Weights of a small transformer language model: 5.77M parameters, capped logits.
Each number is 128 + 24 x the weight over its row's rms, rounded and kept within 0 to 255. Layers, rows and columns count from 0. The size above them is the row's rms in percent of the matrix's.

# layer 8 MLP down, 128x512, rms 0.141, rows 0-20, columns 0-63
size [ 86  99  88  94  88  95 101  97  92  89  90 102 109 102 104 100  99  98  98 104  98]
[[150 131 127 128 123 115 145 154  83 132 141 132 136 133 102  86 138  87 174 131 129 112  93 122 130 107 117 144 117 116 130 106 148 106 165  88 114 105 145 146 164 151 120  83 130 102 121 175  78  99  98 134 125 115 145 140  82 107 115 119  64  95 164 113]
 [124 126 101 142 109 134 136 106 122 139 123 105 113 122 130 118 146 120 135 110 144 118 162 147 100 121 115 129 120 150 110 161 100  99 121 122 191 121 122 119 136 102 126 158 105 121 116 131  65 157 140  52 135 102  92 129 117 140 120  78  86 134 128 100]
 [141 126 144 151 110 135 124 111 148  99 119  93 129 135 129 138 159 103  87 122 103 108 113 136 137 121 161 120  97  95 121 121 125 130 150 173 100 106 126 125 154 147 151 122 121 133 105 115 205 128 182 154  94 147 142 153 140 132 148 168 143 149 133 142]
 [130 125 111 151  94 139  88 110 169 157  98 106  92 135  97 136  68 146 125 114 173 145 106 133  84 155 117 123 133 116 117 162 137 101 140 158 125 130 123 110 132 152 141 140 169 159 134  86 114 102 129 149 139  82 131 152 132 106 133 125 125  66 142 156]
 [137 153 121 181  90 129 121 127  97 140 140 125 122 134 154 139  92 129 102 120 149 123 148 112  70 117 115 149 136 107 151 101  84 108 134 119 153 177 133 157 156 119 155 144 130  96 159 125 108 140 119 103 125 126  99 123  99 121 138 132 131 119 100 116]
 [121  97  99  99  99 112 164 116 110 108 141 108 110 115 123 120 141 149 125 133  91 105 157 109 139 114 104 148 115 108 135 158  94 117 125 152 130 157 150 131 131 143 136 141 135 190 118 111 184 111 148 113  91 155 118 148 120 151  99 144 119  74 105 128]
 [140 159  67 135 115  74 133 162 140 148 108 141  92 149 167 128 106 185 192 115 123  77 132 134 137 157 132 117 141 157 121 114 143 113 174 110 133 117 143 111 125 152 114 154 128 145 111  96 182 122 127 142 112 157 120 119 148 123 143 147 117 117 158 125]
 [169 149 154 105 162 123 112 156 157 128 125 184 117 134 126 125 172 106 127 140 130 153 139 157 108 117 132 148 152 182 125 136 130 173 162 157 135 117 155  99 109 147 139 174 109 157 116 130 126 142 141 164  88 188 154 148 172 164  90 112 116 144 138 128]
 [138 141 125 146 147 144 131 129  92  85 159 111 171  88 129 139 153 132 125 105 115  72 121 118 134 165 118 124  98  87 152 104 104  97  90 127 116 137 134  93 127 125 157 157 141 162 140 136 134 119  91 131 106 104 130 127 156 112 133 115 135 112 145 113]
 [171 128 165 106 139 135 130 141  89 140 148 143 154  71 113 118 129 124  88 118 118 129 159 144 123 165 111 143 118 139 148 134 115 109 110 104 147 170 144 100 127 128 156 138 165 121 142  91 112 118 132 167 177 138 115 154 169 149 119 130  87 123  91 145]
 [140 122 131 141 144 127  91 109  74  99 114 103 105 150 120 104 135 133 106 115 132 126 136 139 142 153 109 128 102 125 151 165 152 127 144 109  93 166  97 117 120 132  91 121 141 126 103 120 166 197 118 107 143 126 123 116 120 150  97  93 122 110 124 155]
 [131 113 103  95 150 140  67  85 120 104 113 139 142 138 162 112 162 104 117 135 112 143 169 152 150  38 149 128 120 146 154 155 156 126 116 133 148 105 117 101 108 128 148 141 100 131 135 117 155 141 156 208 116 157 161 126 159 124 114  81 165 179 169 176]
 [128 119 122 171  94  94 137 110 142 144  93  86  91 114 145 111 136 142 124 106 100 144 177 125 107 115 113 122 108 134 109 111 110  99 165 101 123 108  89  90  81 115 131 116 134 152 102 114 101 110 103  97 126 143  79 108 119 115 110 130 134 119 102 112]
 [108 183 131 126  98 117  97 164 135 111 121 141 143  98 171 115 109  41 160 114 165  88 120  99 158 135 105 156 105 108 115  95 134 113 106 135 137 139  88 153 106  97 133 170 140  94 129 184  89 101 117 131 137 127 102 107 115 143 139 145 150 128  97 129]
 [147 120 122 148 105 132 110  87  91 109 163 116 132 135 143 122 154 140  93 132 140  98 106 175 153 113 147 111 138 121 105 145 145 181 121 146 160  81 108 144 115 139  86 121 115 185 138 129 117 142 121 148 122 132 103  98 106 118 113 100 120 113 170 103]
 [144 162 141 109 123 116 105 137 164 121 111 117 151 102 134 157 109 111 113 136 104  92  93  86 125 166  95 141 132 113 116 112 107 123 106 148 125  91  88 131  91  95 138 115 135 112 139 112  85 135 112 126 153 116 138  94 112 118 125 148 139 103 120 138]
 [166 118 158 129 159 126 108 153 141 135 156 144 157 158 132 162 133 147 116 152 137 153 110 136 146  99 147 113 185 158 137 134 130 138  90 133 119 114 163 135 154 152 133  98 133 154 137 122 112 183 113 130 140  96 143 146 136  85 114 117 199 145 144 150]
 [105 129 184 112 120 109 128 131  93 120 154 115 119 169 150 127 127 117 101  81 135 141 121 143 100 109 131 143 149 103 149 132 155 121 175 108 103 143 148 139 104 154 118 166 120  98 126 116 123 129 100 177 109 114 152 109 136 124 129  94 112 166  73 111]
 [161 142 137 173 176 121 139  95 130 126 131 138 126 125 140 148 189 125  75 112  71 147 163 112 140 122 119 116 171 123 140 124 130 164 137 109 139 151 179 106 111  69 131 110 109 142 123 157 112 161 161 171 120 126 153  97 137  95 121 167 140 143 115 113]
 [117 139 140 138 117 118 143 127 105 122 133 167 150 122 148  97  95 138  98 159 140 153 122 165 122  96 114 109 110 138 145 119 170  90 157 120 114 100  74 177  97 133 157 134 139 151 137  88 151 138 141 150 122 134 154 156 143 124 136 110  98 121 104 140]
 [129 124 170 139 191 176 121 109 108 159 130 122 148 107 160 142 133 121 105 157 103 125 118  92  79 125 146 164 147 149 132 121 138 149 111 128 120 127  96 119 124 167 123  92 111 134 163 108 123 128 145 179 133 129 139  50 138 109 131 167 124 158 114 143]]